From a checkpoint of a small transformer trained on Wikipedia: 15 layers, embeddings untied during training.
Each number is 500 + 50 x the weight over the matrix's rms, rounded and kept within 0 to 999. Layers, rows and columns count from 0. Numbers have three digits each.

# layer 4 attention query, 512x512, rms 0.119, rows 391-445, columns 384-511
451518495507528465468570481531468453442525462423546433518530462523482480518448546492499471522444482479571559488443481578579491544462490465423473498506530524505398500407459523385592475524526478536465561490389454504541473469410432389508461592545563613431494449464451613452471536517464550424518532445424565429465515529527370477375573492487479510488441570495494519412627473510523458553446
426513486449496526467399535494564544431486548628589474459462479462453439521495448527454539528535557496468500551471548518431429492389465480502523482449504521438479507544476511438424589516587581551567558477556499464561403526496576624538544509503530513504555582510489515485463451585500557522541456578480535446467601494534494479505437542466447510496551497471487494426568490459495513519496
486538484589445562484448455420464477543485468565558506646491514517536520481524468512421534598514577476497523565450519534461640545498403472523579442515442499485483560588421551452525378488450486471443561452427483515489488522505519494593456512446448478566494423608470423478573565548408521526528513562547462462481485489486478558510553462540516474613381502478457541549473523498577489504636
485539522490493528539544500515537507470429452487404570566536554505492543493477516455447456473554594494489502536474509499528488533547559404516506553485508475516519506460502505433540523494522508470580581552475498501497439454492526509480553589462448575454532485610537489442489536466536448594521408592420516469557539520497492490435562535593530511453480538508509487352504478513554525460444
497560537519498484476500434560464505485609528550495491414510598445506515550434562489512490541505553457458412618491463469496540558518505530485532464498482506526489492467451426509469463545507530478533564560491539507490563521503538460418531515508540526554500457583484393528402494480636456484549545411446522470532477449418542454651437488580546513505469543446552446450484534552502416509460
544465458531521488466492513518449430470474583512559536579532459459498568472556467556428449482404505595544528468530464501467523425525523461554517486485472539490524548492429570502523524573516478471466518483455522480522505565480528492510502505527546522429482525457512545513470508521458504453479528476559447583497522497449508541509412490539449471455487457480416487497505464474501530497422
513485489571471524526428530490550494428506583536512493450533489494482404455517491441479559479484490524487548496530494496483568506557498468458460530523456547526472514515566408511483474440588466571416460561507486519575383504519495612485463519486473502539501487581557555470533554496434365472474526524553570491485487477418542517460531501556582482422487563547466508493535559436497542526463
568549470554498538482526551475533520463577586555495566440467497473381466540496460525512424436572448475492523467490527476488478576451553520500433549504507463457491492490530408455436476497475470446464509581546382433483549462435544475452522517460442581447522559471457485475542527473542515462549439511449489501507498551543528538569402497462466496485513531445507561520472440602477516491491
506563503549503358550459471433549513436482537453552531463482567518500517589508465544420479496497502535426575585529540411423443482538539548451460462461493466590599568563489560534445466488394557597489572511523545454439513536458556468514474504497486569472532482518495487456574447433427386479499546470533467548506548452535454375469455503530399553435500506480451496444511479475539535535459
469555594565490502512558492530442533529457431488482479474483508446523501433489431560553449517457496450549484499439522465465530512481523496540561573502570401466475475536520502541418405453479513471408442516490452464538541463423427471446502430530493495571576523488456504398507547425413506482493455472397531438457483498519554480459542502425508525478477478427491483566571464564440466501606
491479492468532418497492470495459464426542519489558513480473465497547497475452476511497417418526519490549450439532490504489531483524471401461536509458485531582468541570539508369459522492496411511496448379499574580486599467379517537398423519478530496545502448440482539440486418503455495471389496486529580607462568353475550573508426399491514516496533492413468483472523537413468531522504
500525481476548494461421525489570560541447553528494491514416459538438424466557561550532417503551535539631541420649567516424523549571515591562535446511469580595600486434557555406451394614585561496578611480601643473459468509515533549483543604594495550459564523542500506513449518519402500478507512629516530461478530456557478494536491459550481510450535517544528521572559457616481473494490
511543545530423490554539492456560523436479538516568612425422519534543522579510501540577435423534468416518527468510556471518450456510502528513503472470461584424521444561536467470431588460518515473493576508569462546476551421466560543467421520527514490450565477390561553486526601522461585558499576502529481504459498444534580462604495511502579559545520522575510479528501511591532504490423
496503426504479477467462466471495541500575531553396434509558580398463506558532524510508527542426427442451495525547495461494563603568541496462499455525590351456486463486436486528484542510562498516483487505422498533484480568505454537518517457492543631517547554546475399578478475560578472493453482430505520533457486492474537478412473516400455519507566466522507498439470504329452482444513
428416544501585467574508520392409453517558437470510510494465426509483454539480471431523462481539445414611405473440502470383465455570471482539541541538452536520517548472550497558544539525537459526429532594460507452543405562368489509523494506462533494448466499502571452528460556451588418508521495563515584412485517474399501568498504511490529530433544608532443429493458517400534510518490
453455482440474478502437484501477424523522576458502441473586525499499511542526564515499517523402537502492497540511624587457519524521462488511518490452590534574517587562481623460505425513517495574525505470516425515494499555580472465503514524391478482548495482452558494402418513438466509484536437491497427491501510462450460509595432487463536473520545519474430434446441518437545548553514
466568475452682470499509569562465483565467588423452548483459554496526498462520435537506473509540593572505583448506555419482479440531528465444532562557550482496479502417509542548496449448428512466505428461526470502441491517479541485430494509506434499579528526521444488500489465505439523504478495499513522515493493508522465575426566401580528502505510539509481493444491515556536416557471
579453432526412535431578537513513478595424534471516400480464513472454545446603516413482483412484523493500433471411516423394451527506511456474475481506431481466475474431450581520479461531488618441530527456579515479460456492446535510526493464512529508464575470469529468571483532447558452484508548524528487601511452497484515546530351571443453487481571487452489470479475491499535560482524
496517550468517515488461375532461504382498484596398388455432543539514508448540543500498521548505482503497621536569504513515528553599499509505586517509582464404489600497471418506590478514454487432531561528583455425478525509457564451462447443551504514499587424396508511550539528506474549514495485571508466511498530487536480489529471580548549486382584517533497436557430588618552491521525
374451463468500507548491608488498548531472538451527485511434554466500519447421475569468428458558513519501404529434457480428577555489500463554567538469466551419479459527458493516487528541522545553387597393504526618457426476433531409438540582532425467508469526486489446408519582489488492438513448545486497475538515490470513433485550478534405472488427449506385447495442529435487391552444
490580544431534479501433507598511437433471430584543460514491617539435491456473525467541608579488485470566604610483543541550527492520443473536522519480595454468494468487506472547533537397554470570547482533465462437331518499444465589539428508569465553452544562543505489503421529442499522592511528443517567579466642531514489558517521500523464516516531595562484559418446469411486501369595
390496579521550505480421472444585572432554540480524460533372528514462498536595556557610478473463520495500437409429541430479418624455527478524507509575481543568523433531512520555482492504483503521545469489449524470468453533491462455481519522525445492473494492502489519477526423461351478495504535536442419505580465624562436464509615553537564542457469572496449546444411531358474532472474
530482546456550525504490524531461491620464491476540447573444482523457539477598468460471441571506509577544602425497467453567545526569551466447545513495534552573523486535425501461577499477523510524428479478518518492496418555475485539515500516493449390573491481566527516424514484489401488547507460508505543446438539458569566479529533513478496527424569640482517462530533553528496417497546
560438489482412515603574481428516533545518542464464522514538429361509461510571533548548463509513545510537602555439480556456578490490491563466465503507449513470436517460492519454489543549457539464437342509532453494453442492571619471450527492539572554455515504474474597460567572559505471443581490586509501476508558540435505443552541442465517447584441505413413426548546476442454387454499
539481488463494547449517527601464528504406501437540567435592496498532445519518496538489547615497531567562557483516511475590570465508490477505472474437464484480514670462401578473477510451490472449498496473404441450514563577551451527449510557484480449564501533562553459560511557501650561418399422497512601452529531473493492502539532557503502459494535489512491437516506597452526461477509
526475538521473484550509474540479460527533470442539463544481485414411486467446484467487473557577508571548443524475477547500441481526557496519546481537497493466497616553517475540570482491423470443462549495463445487496522371533439358564489535455540512486471496438554438467518495458495500465545567502525428532521545535529522518457546507441495594546545504530471551615470565554476477538470
435506496579481480541533487537602426532467443430504473499490511550556470571447527513456533566416603513403527553479551536529456556551451458442519462476480416488495545577415515514461456471421448458447569471485523507503424584529532409458489510584464446549544602451508531557547465534551494491577420394562526504518503449574520570431601462426484431559562422502478530540433592469403540457559
538443528497430508459521622484516534461517482510416518444478461468441460556560601545435436519443495458498452481396561495438428510589516422439565528545495523438475445522526446514560500522496478533488463542517515496461398525481536461509547540538464567510486522547562461470483542525517426394592517441489495508525554581484490476552478520504459564498476594495439437522417441474434449528543
566554447554529456502502487539499502483561609460509522533522560531552516446580490460623476529450496524501470476621535407571449479476510480480548651529449529545480489568394487557608474465518511500524570571498419527528403410586435518536537464390486512525486543479465389508433496500517554616537592504495509408510474364471553461469520502520519500536459551507597561457530489460464536417545
544463499521498454523487512499481399592492540570471517502511464467481497418457549464456509462539570452489491436452539438535463483556496564520492486511413564521553501431470480567450515536473482555601521554461444440490452531466497518458572479501484470609506486482537537475531507541554507469410528518471517443513426502557485536530503500513471428516610524524503533506423517494535562447486
499473530476553473537420529448499633538607469484464546490467451542502533451425477450539540551479435547439495531576428579550491481490580533539420440493556402529476437485550560543484556528506457539465561557541474470498427462431437572514469482408543536531608479496556475400553468472405486557439499506463486549564530517494516426635461536510480441466485483497460521458512575514432561566545
548467452558436569521484487465394529615491557416464510499483418477561418536463504500579479503443501573489519518485450487370461493569503483484524511474426586413449512486459557521508542476502469604543489402508448460510531452501488470525363583485469473484567589401524466432457516549522541451469550415486469440514532595509500517579572544445504399569533478513536542470478425476357500443522
563619520525514454514492481555490498576476510622529405507583426497511447565574565509498363502389447437509510519541538551439489424557526520534452497464488520547551455467615528600546480430477548475451508420595570550476479585503497531512531515471498549476491536416499427485484509500525564503454532400441568529500533492549576448513527468494448536495486456552489495483462503454594488450482
445478574468470486466438473452514469425512509577508517573443583493408459484442503488511460443471528534450472546576500458535480502547479516438506591559471502464527489463419529488523512570516552564508513480507500592474438593479441529493453480480488589561444436521505559480511502519488447532451507549498489553544584427484472485493419553521511497480615575543482575499523465497399611470437
524464512523544429534458484471474549504471550491451556429548507612454494412437452496542598469421485513314424553470452385497587475438473511543481382522451475412468434440432514584415610483448482475415406491536531466510602461613413506519584488466558487448555449480438518462368412485453484582525519510488453455490552444471602507449551482504485469597406456542467560520522572419382561443557
495470424442463494474521520506494431425529448551366458407532466466538587471548432478591466532536475482460586543574472466554544462490545548484595480467433444536467469454608395491470397484536497548583441521514528493481552488560565500436558454446470585486565482495437520571475423457426500552536559408499446571562480488429455495515513525466469481491413510496516521479572508482513454519492
378614542483462486535544521476470509515480492436539499486444499588460549530563540507492479513457537530513511557453519536509512455422484435523485562513442540580448562465492448459503431576502576477459531448436560499459486522513500504522471577625492521486535501454541496544475489520477470499524448528540538513500550458486483494514495457445510555502460557580520522488485498487493462489455
540449404478424524418364544456482550479503548529528462471486593533478537548540506485505493502482502560570558498494516568486546541527550386500476546486530489457515534536583596568522425481556553507532532555459466542501436476552653516552516449512504528483514478389537550497548616535474517510591516512493447496426498467493470506475417500415512463555442489515490513485487497518492526555497
516526519535382574543536493548481585539393489590489467579483442523456469509509539573454434408537514548529407523458461591547536482523423439479500521474456492549547523543528503495522534537493446437488439541477523437498478508515474494471518484509441559487534467476546441427503446468490479536513572561430456468540508523487472451449521505488393484516556422601457552503489546561465519508536
410556580477518463459528464482543567472504543469476457415567478500390383486528570500513540508496508518500497546530504463524530485487455496498517539537497506484457456437526533448519459527477495493473495534443551487439418484475478555436421490460505557460589404500428512489430528570482459462550603460518499558447533430459547549486466520442483507507469496437432587555450552569388473511487
497522503520451593463518532506445499377489567582478471538474501568533410422514466431528497562526565491490496489528588495482500537512447550580484429489545444429526506511510457545465554467442532499389595521562492576450535413524551532471508519564432573456523444525553500564515577500487524497440486580528541593397485497448503536491472459482438504538489541564565457542444471477496450496436
536508493437470437521521529471508476489529533421468539395510634511449480576436531432493526490470503463694472510515486441542402530473448572457466459484559499446527479571545532527494386521495498561405468455458549530436484484516424482527514410556473555426473572507533455530460417466557544469600469470436510551434530521502418510529443490482545403487464521404444546558508548462387448620517
512477439491620402488556504502543495506495466507605476433489496508514417508497458433407496502513418548522437504426434518441460459474473555448473511494493423537516553563538391442602549522435552439545575465381546466469508540441470496459444545545553393390420478486480569476546468590479475523529425496576438539492558520522521549473493541416469507530438536487347505511497598549453474532572
581404496525519448471561490474548467462620517416496497521506431555459504491568453552507464541375513511530519495488423546397367530393433433449574517557536527493543569525534506435485472503483507481545452502486396609434432549511520497518505441608469512540464505509546520525451491559437522477566479484567442464468462478518502451538519492542476426496412539497522485471512525537580562502472
451520433577467521506536452453522478570439387489455512424485581513507472552474529452456484443435489455510626577463558545436525550409523435454502471486502493558524444520441392453508499500465523454529450534427525446575547595644582486490493468549517530455457460574545472551538455526477522508496557545476486427497519450564422494503580565449560550563441475491570512574578485530448579564489
525435537571540381497489569513465529514487501470532443555458497430447425552509498495430509417450465479582370450501512396521453434396588469537484581562489536479407488487595476480575537441475387421590448460568523459408457417398515402427458543523512550483393479505468495511470506491436465472527556478472540493553437517436532451546465487516469529540456422473480511491440433510483557516513
498560434552480551534531600366581564435566441485445499418482511497496477503499577587521487562513456550514422536406507537534423538467506565470470492422517468524504484498525594481587526526491409531464520508522627471441509510465528480505574449500477532404564569444453485541555563504594494607561508450456483534505573482531517487519570531549519503492479543516543553513556525446403535508477
532511523460482406547497488406533473514561526526461523489541521501470364483599506471461502509459533460487534533505559482470460450468402550486497506431474525432416539527489479466479374502521458528523564448571491437497512535480474556462459447493482436521559561466464541473472435536404480627559543489518491518577516515507438546502485468532570454465495439495497433494508455553504466502556
546516524408528496487518491569481512542532550454591471503505555443566435474460470532535480443533477522484486445439479499436387549498544524555439511538459431502485517568544542462493437521393523403483485438590458491534604526420480468513530545561524498483457547517470534485475511575551461503531483564459422505474446519464571533547460437520581508537389584428435501426488489407530594524498
553462508521572443430547509519525573488460472451488436567505600599467547613531422533499524536597476488458511508413471495475474501470444485532568478484490442431551520496455497512516481375535530498455433499461475504523528575433498482570476522466550531428559466515519492529529442600600553486548490403517354504509566485450371457576490502487512481502557515439547535519527555439516443579457
481495442524514471623406565482534490357508513410492498491383458531428594417497466543543469519550453381448480608444473539547489489505494494541441436538535516440456440537469563542408589487501548488453549460423496534539552462470455621573561442434503512601468528497515530472604559493598562414466450516489490480561523510464504583461518443475500488553531549592440534523562531399522548500368
454503557520498463511553465540408468470555530496479470428523420499482496399466506556506448549438459540549447513494441594471431558442549517487490490611524465534486500453511446388466474523479478431425481504558536442475470571499542474485560532547456525548497437533541444554575490570482505426443559431434505419482518516540471467550478494514512502499457520495421431516551427425441505548448
477545518533542442476539447498505463498446546505462565420618462442433562395471559514565549484487526554465526536443514471578464454585485487548537470455476543432499451554509525552474515464467573428483502442380436451555482406401439531457429478556539579500456610458400547451473597555559452505562563477491619493467496352484409495509549497470548496450442447546476476589474454419432523449383
505431419543501516456380607510503514532476544541491558546417567428540550537504432427544556439560462474460469462479353475471506477515545468448582473516462493525495477501447515481537500457516421418617478512550511418591522570600482460520520495470472526520446460545427444523522555444497512474561433454447445472560598425555521529440462463537469446471475580491425522448583440453473511507452
466483444455477544498455469467464480464523480523449484468563491519517490493448427512524548441503520493566558443449553535526573478481556476516463510612452499563520503449548467464461517491637459456512640510533494484513540482487502503471441444615583568528486414428512459497441477563507489569436527582524449506478557558453397527431545517486447515476445473527491502528507527489464550594515
# layer 4 attention key, 512x512, rms 0.115, rows 391-444, columns 384-511
451492486531530421510425490509516478476501554459557547466547511487556432476401550505489594426519544512531519489475489571576478461515517506438474563478462550593465514495543464530515463510539525464534485549512460529526484451562524485510503478560430540428563440542474519477510544492503572559587554496487499512526524570500449448512581445568475504535547506429562530469481467497512537530469
513569522420460484519528484498425496497522546483481548461490571553459475511545516456462532495556412455472506551568502456549480489593483457576522501449535496542530516464543534567534489473545481459433456507502546450531548430500512445496519531541496472520521521547502402496501461503516419488530443499526552485486545481502545523515469453521486472449446548524424468525545483439532492422497
437439522575492476557462448483505464500426539442526503519483562482482504471539500455495441510489380478511518565540477402501406568468491511588534542450527546458481460509548579561480546471503458455499469536526486563483519493533456524501501569484545545477396611583489473520447444498498526479501409514476392411511551545457519475560467439563494461503492397433440550479447533500525503485489
546563547597427511470545471524527558547436584484568492534475532437515518489522439533474450434540418450525563496459488494532435524590431493486462464527440462493538435532510463421583417415503427465503534563520511419488531448517510465518462477517400389530503477488513461420576430536506516474558499529506510537490552513513480416561548579493450566565533429506580503481544508525484435486421
466491512432538459440532505585483559545394458490496499515462544578460550495508440502479480476460539537469404507503527511429439543449522507543498523500486425541543502477464469583457513464549428449551499517578543448460533563549495468518523494481581485544574489514525465459542526458493472462468515470586478518511434446458434491473459550474399495538496453447543528415509550553471494474579
498545627468606415457496458532396485399504471483456561538518430462516531511577541533437427501490527407570492427433571431470419421478488472531423452523460500525611517531475439518479419472494502495467368458453462477511576588459617476461401462487500476436562497461464497381453591427471381480484504522486500464495554513478488596466485582480577555418403600515399447500527529595540516480609
432581504485498562443505530463511519506470540544558527484386602513497493526433484510491403537517547525485517502409473439497450506497390486518469502490413490536547447472535525498522517487539547581524582482491410453529534520470516585565553534493490498554505553467521524535570507498482566524535530520500498595532549492498525572584455449526522519474376392434426432561499467491466515490469
561536553577469514552499485394558407518490460449419460425483527548499500410448474505478408462476397567523471500476516519545541523527465497483441559501457527493421533500471482540578523564537460427374461470541582471505546545598510489518502497486574478499466592505445458512526466650464532495506504542536507492442543432461450554481565460472536431538440520588530527500581570464472492494460
440492504467439565518582509501456460478583446489549535495509524516531558467463494448456551441435449372433467486618512496548502412488570521475530489449547548567492481530566505517389482604530624485481503425515583400479552516462513400466416519534566557524507443505469473525541515438480469501581583602448503513496474492439539537465525492546450435525597502441513476546432448526449511462479
437490450455475477472550493640498436556507591499493495412574523550484506432537392531570540497579512526611531486519506524554545619434511468544597475566381485569456506558495506481536524509488452433559564543433513561555512418489498363561467530556495494471529519430494496591488402529509513623484511537424571492566504450484459479526494491543548474552488425492429573489565567531488507531549
474536551455566519394450493433554376540426479466477454619510516513403544458433568550498553483488509593448577545455584598461519424533580549553553435506508533492541542481457493590541510570486522497531591502471597531604516509482483473504433550521502477570472497457529525551510523427584444460578525564477493495525474428437512464478480511484644517554528548532522402470493441590477482462566
594518487483554428407511490607554660526424439496453478512479501440491580428571446558431368391544442513430491550513502454470465569468495538488509576477469497496534399438519491455467524542492468581508516468464500515502550429580504390481466481429572481562412519523519556453493471461516436533458538395516529521540525499465539528526427535415572543476522487418519382488528511498514498548488
544486477468473491457471487461482491525481567475513551519524526540516557576432521490512515528437510578477349472442491508540447581554531513456397498509512528384573585461527442505496528465520511527529499481466535472537542437463508493561461510488592438487548562451479424407433515481429523449530573581528476457591468516468553510506520474496533514468549405527478459461502508513545510449438
614510499554466403507460441525505574434519475577522563586578547481484463541526468450517487379480441570558531495489502494481491476512461511520544459487412451499510548454540539483541519388505544577529500584395447505572392567518682456545403443579444415469482518557526569488447535441565569398527463554585506536567546620471464439523514467487426524518551456502392428521493509518483512571467
427422527479488597498571514538420434421548455485492521444486451559477517494645593532507469501435480484513556432406569509568491496513507518531423486504481620448499552560552553482474551520585428517542481500457554481491527549504425521401528516456409493535516658442453525483405570552465491520488497507523578582475565502451450452585460532445582552478469493446508478397561625541504493539402
494523500523503562487592417484529558494495562488527459478406598375484540452472562451536472501529615506580525482476503442525523557435444509408476496460538604521532497555473428589469566606571464557458486515538488520464527572531546529517572545492459530529502482462575456516513548441484538404529533490490551516527572516485508531602463452406482614544454521481567541534524520416586469489551
426559472491496530554497446392575539535519527498473469459512531497531430533488507548419553501473403539537481575535592492554362576551601549411464560479480609482502373522455478468481409603537494437449483528489472424478522444441598389548535628474421587449499498509410491503592547532549455414537451539583398456433401433506494481458492486510603531482583500472449449539531583513477432412345
519532480459487538406536520471566474492437478512466500430527627484491508447504532582565468557537554502532562517520515499482337468489593511444527451548595448483503462496466432580501396482472437540398491595545530545478510535514474497352471534516499529461555566524458539485364513533450484574483571473468496408424511577489518451470546616429490456479512608550515485442572555440591460508503
536472517488538450426483507527532470407431450497520467525541519474499487555569567443545572527580496468447456576550496526508492395466497529612486411498627443563489408510547523497502478587453537489500573529505496542429462481506491414501544584360527498531531532554466465534505493453537471425530509555494461575544440400488557516655557595554445491573546464457522378444410519497446468490553
516468548566495544551502498380462525438542469550520481439482471510506598495467580504485588477449525514552497522451587500523552525532622503524481540557545521487518509486597550496441652358561462498525418546507510468338411508478484525512575468495567505474520494427536439644475588540514464445597480470539562567582555523472446409563497682516467616594443395508455555469581526527369452480511
532635556476514552587456420489512489475514408447502520567491486497531469482400530415442456475569389632531455579484460465635526508514462529479483584595530493459549497480551555502472515574570536559550512486504481442493489540623442403502493486503471444488511450453531401523479501520509380352454650527509449527587614497473543475538535501600442550514540531424623461540443479537494522470443
608532495576432560504508424419502475542476596364560512472465564427525525603521456514414462527556586370486483456502495358512478569530541471502454478462525416558549526507513543524552521533469386519465446522565460587469525465500477614543510405369454544443470475421558549491505463446557428388440539469456508451472515579490577512528481470534500579481411622470497502418506419502505573463503
509433429609494492553461505498498527506548510511587425469482442415510558527448492513433520482509468540493553488542524507626480490420517502521515511481505450463499616568619398473459587500503496548523501468333451516526476543562458522477516497500470490502536523479453596519458569513383552489538500446515473465478535527467493570494481426581455418604466475508550540501477446569535473478521
510429503540572429423456504510569534465523452565436571401513505533527491568561523411490530457473447531468512438457473510475599519423551484427522500439518498579539442531473432406474412514552470443569442572412517509492563455462446405503515440431566451568550535518452455450504547462590551543524421417405451446499446593505438553533491518413520395567544439563578553516401477643416501461492
451530502480428440447421482477470535401567375435564499495466514530437441470445500497527535519413449546490335554530418561623418392542496506500482490470456473566457497497420549484469511552423440485421617456440410498490524510520563529434528519487502468457497518542469442449554605528537573540499476467595529491518505474595481523460441494524485588572551478468420457535551482532461511518376
461564478428496475505513510502549430493510495556498536481485532502467489503476488436544419494598511493509561421484506457571535505484490553501530494502499523468503523606482511492460543520472518482528468549470502559593485424497496592462479587447467558481530498537475605481527426469447518457511457475497470476488584480493518585495515443467515544553532506464547549502444459515530489414505
496522535450524465472554491457447496509485434437510495491473510575345522558525497466568526490547487513503439463491530523490464526483502467528536496520509549578502502458471473471555504466465473520479537464456448517500479411549584552496499480562480510548600417489502443540475466434511558504433509530486481468476483432527588456447532508499544413515472543513505423515501506481486503439432
477443558566571421432481560423643509501515502540393512473488522397527477497555502557554446555490464413522582477398539540546566481500465478519531523503541522628445569454593500576571504449528505535418517477522470488531574394522509516586579542515483470481535496463533532393503468481524480569558556408586450513481532511419407550515501520589466461470495570480511572456573597509565452529552
503557502493576523504503478441547505595564569500473487475482439470543539475480503534412557495560502506536431448475578485465482546505420465498449502554414508479520445514588507515434502492524512541500487492502438443489494469465463554454487521478581451462488452465506472509555496515527492500469519409546492478487468418485552566554461545476522490582595443402581473518483567481426559485527
543572445443398463513489527458499480513527492522486468563486491489549522448473583507609532450554503459441424432512496579511474502451500433447531442444551549467500494515403483611509558450490431537501498504478508499505457516521481478482577482530489490487477553498450540462548437512512572560524542601428468466505480420482454550509510474524466539436451506468480519551535454578493484487507
465527462575560491524549523480434501517501490415501504536475497494449536510477555591486580468447454443396471485540585489514540469418526491402520510418534479480445573548505492546440529590542550493426522526554479485487484481555446491437499484487464447478498515517514547513506482507467459478433459558495498417531534465567432514464473409497486568540429463517529506470480473461535530509531
475549508505402401507473443512533503538518419438531483457496479527429470455461511597514500540494425537587478471369537502544546432481541584547517482441456499479548481502490409457485549497470482472482475491505466548539471488500543507419476590499573531479469556530515439518492480458486512517472509483492480513489437484518501479460472573506500491534528473519555477557449501449533543463476
429533442477499475462452446484476541462479603450476449456558489481462566550452524541547456485490487482488409534531432554444517552594605516431541478463534534484493487541498468569509599504542483530464562518448480523471527447514549472543492444516548508584434437532488367526424544478518419508582527507442407498462513461428483465469513531512578476503552491492489531474528505549478452444534
503521479505497473448497517475482545522476550488402521513497483581499563491505481529499495547561487544480511477533511507495467501480477528418543433492432522504566535492500487436413562507505524519622493613457538554519531527482457503455577494504544514470488517448486477543491526537516511499490491494530515468442470493482465463507470523512484510512472501488485572569521537494509539505453
490429495503519447491418543471505461513537495543408511491462496554552476497439485511522534487527534481581504530510576490586563455486445458515496565574613397498484432493584494431501429497467475485528531488544481431461541553523548567516495450514444507465551538404530497512507479481603389455512512480521507507462547511489538557557525514495515505477493466536484508484459568500532491504568
566506446541486504530497557432489409461500537503527450523500466549460487493459508476576491573453488541532483494468513555517496507508513463476497476457537441430525396465545535447482454496567487507510340407475447467486432479438491539464454517462524517502531432564492447547502503531489471499435468513451510487534533451547564512465478467476546589492553446514513426508461553404463463509510
569501486437514458417491546558516489492537480428490584495553530454546542464501558463475461584504536567460474444514526449508466438532431440438502509509502505543461526526600531481550485544501564512463537537521449594444489480538512457484496507446544459450653542482530510449468480505491495433461488559635454456511497431537511501517544451540475465485474492509562466538598540559552457512512
476561550551462465484535517474540491535533469460532443601514546492445557564464440442576509492438548474495510472470537536553471440563478527519483472472528524533523544461537424483480508566550503472387429452495496421544535484488442548467480493537504494482504562504424576468536552512411524542502515536543529501511492520499588513529446481483539455491584545503512486571540432506490496498445
545543543523463481457437461515455457476571497422535484474485539561457513500402484527467528557466470553561478500501487489447411493458525505480523515462492555556481558473474491540537539540447573507523463488482443518502555459477473496499457463531487485518557551545495527526477463544471448549524554467442541549474429433521517504512503466440524498546436509450559542620516487504521491517458
563571547481486396457441610476529492527456481421514498500577566436526472502489596490513516520471529483514472429464516486537530495454473548549477528455523482491442438534485446438498453493541609487456507607454529528546489549415561449508516568491503528575481571537556534512535452481509559401590511479563538565570534515500572563473539518591435486487397494483451519424442534540440567440393
502528471536540435488502411437494503498435513493559482462561519465548449456540596488538497550491545475525555542490538616494483456489515513514468472448452468536497517519529507508452495510453586575540505514421542465572585533476503545498481528584557469535504466465486529439499588557442455575505606607539514475453518557521478479466491470352433512515537493569503511475485585457585628542622
519524534463457424545507529529520532360441574524419533499548379459519408427542546524436484551509435519508553390524592540556504509496518445518499518520480600560488494492445584515545536444477557406571510569475541589535487540497662524533581523557520465555455416480561482564640541460570548472528421512521480544607433484482523470468477467445568485491591519474550499521465546537614547510520
484597523402464540542459484471430446523422517450565401525457530411471482628458539565533593440507483438465548452501539446403485543539454503514487525489444448547451408543448490570628594454465600440520526525551515543388433452480537441421441506467528448511573439486490468535439442490476543411441563508491485547372544448565429460552549564471503587419517446499531440434389456481585435490542
534480467481575498488464484549420498502409533484372455447584544561378527451472491472511508452545438535437459493392481453478432544576603421578527447420468538553408560477472501449561480545498569503495510463493550508519431468485524429478596511507504454423568451416472459572550483446514440550540406503577513527576485467484542436505582476526499509560460541488559567496416494525514526465455
555428430463447506595441553563496501481453490503568542550495576461476456456556448626508527504556490559511530491534539416437589483396444449485562457523421504508406344471523477521582465510481476558498516507479515508535520521608512451524495398480513436554439459529500491483550432495565550557450509591468532445524545497424519537422510505576556433485548477517454499489479516457390511578489
558400494528595586529571450507454369438511431512450612440521459631487499534504466437499586479564446570502510498625525478525506419535524495508599520529425462517497481523427514480509538484527498468528584449572467493527482526514518485565538455517573516512559559554390576580573492521562508574514515469494429550483471408491397379512498407512432438466525498502534472559438504555437472560283
453491550569498563416502543537476451453590403604430498433480524429445448453489473428507445464498566585511621511534442409430486559570591367478528453447490516437448420484449474589422460580525416515549542526441643397490428474513503402455578471443518484538550492517546491467421432503471508653486530465461523499497508447526519502506519562527536472452414555526510378503533552575607500475531
588444475445419539573543503507460517494462505450545478422519509447531505610472459482459500486466489502602476500476401505494480501467411434561514501489468506556530527527587488487488498471446593522421493422362545510540582463417491542438436467528528526540446498558522542465557528614467630394510375516478477490507418501473474489536499424447567422548526490494468534497523538412500484459447
558498477618466506420428607462451463466436486578553474483510443558447571464498449447564501504423495594493459483498485567436478507554453516544462534499521493440501556462478468495487506443571500588557488517420454477576497503516484517529465470543469460496500591465455478534512409458483396564404591552471483500536504472438582619476434509472640529556496490523466504460554459513420565466489
427470548524460484435439514407549429505535520480474370500521528423516548562482533372463582400493484532471499544531506577517588503430472537491535465539441560579458437565419581512553556559587462468438545499480573552482531510506507470529547458559539511469449442497518510523491489451429480505557521485416499489476483552469501493444503477618359570539567526469610582476527542460510500601504
521479440464536422431488454503473551460427441454534397500581503599495562517566518465570460525545555509488445631505555433510391537467507512475439507538517385537489489530383494484375534486483441525557485436449557450431511534394506483536624598482487422481543511562514455549467438560522482535525488375500507519511511474408605470574532538562456593504592535573468486421519538455485530398508
507488544444455526518525541396452477516576397541547434548431505385476536467515477497460537506553461453533567492521526469531488424543524535541437477515456579548481480515435449489506580629562522472506549415448501465456515510547442507486453480504484490497529526516518518564440505583445547398594492579458572518375541533481470546550574566525637475493556515472545488481530529465477487483519
465557447496590561578489453591534481545590595445534554522495436545456532529470468445441566503537404471509405517488475572511477594480515503553504516587452454335520532441587535475519424489500580581515514466481524437442515508511530466474418382434526499571445452511593486562561551494568475452505469581600400506514475520475518537504536594541446597554495558428456479507542466511468512433459
496470398480594503483447582501504499476529611457493475547410516556351469600483445587557475434561518500433509500533503497501368599540440513459465449554452519461427479616495591560415625537468496432477542563570404432442539489402558436432556468474457434504580510493497463579444485498452541517493482448524515500440466511482418514474544432503418493461452480457502508522457511512436564482402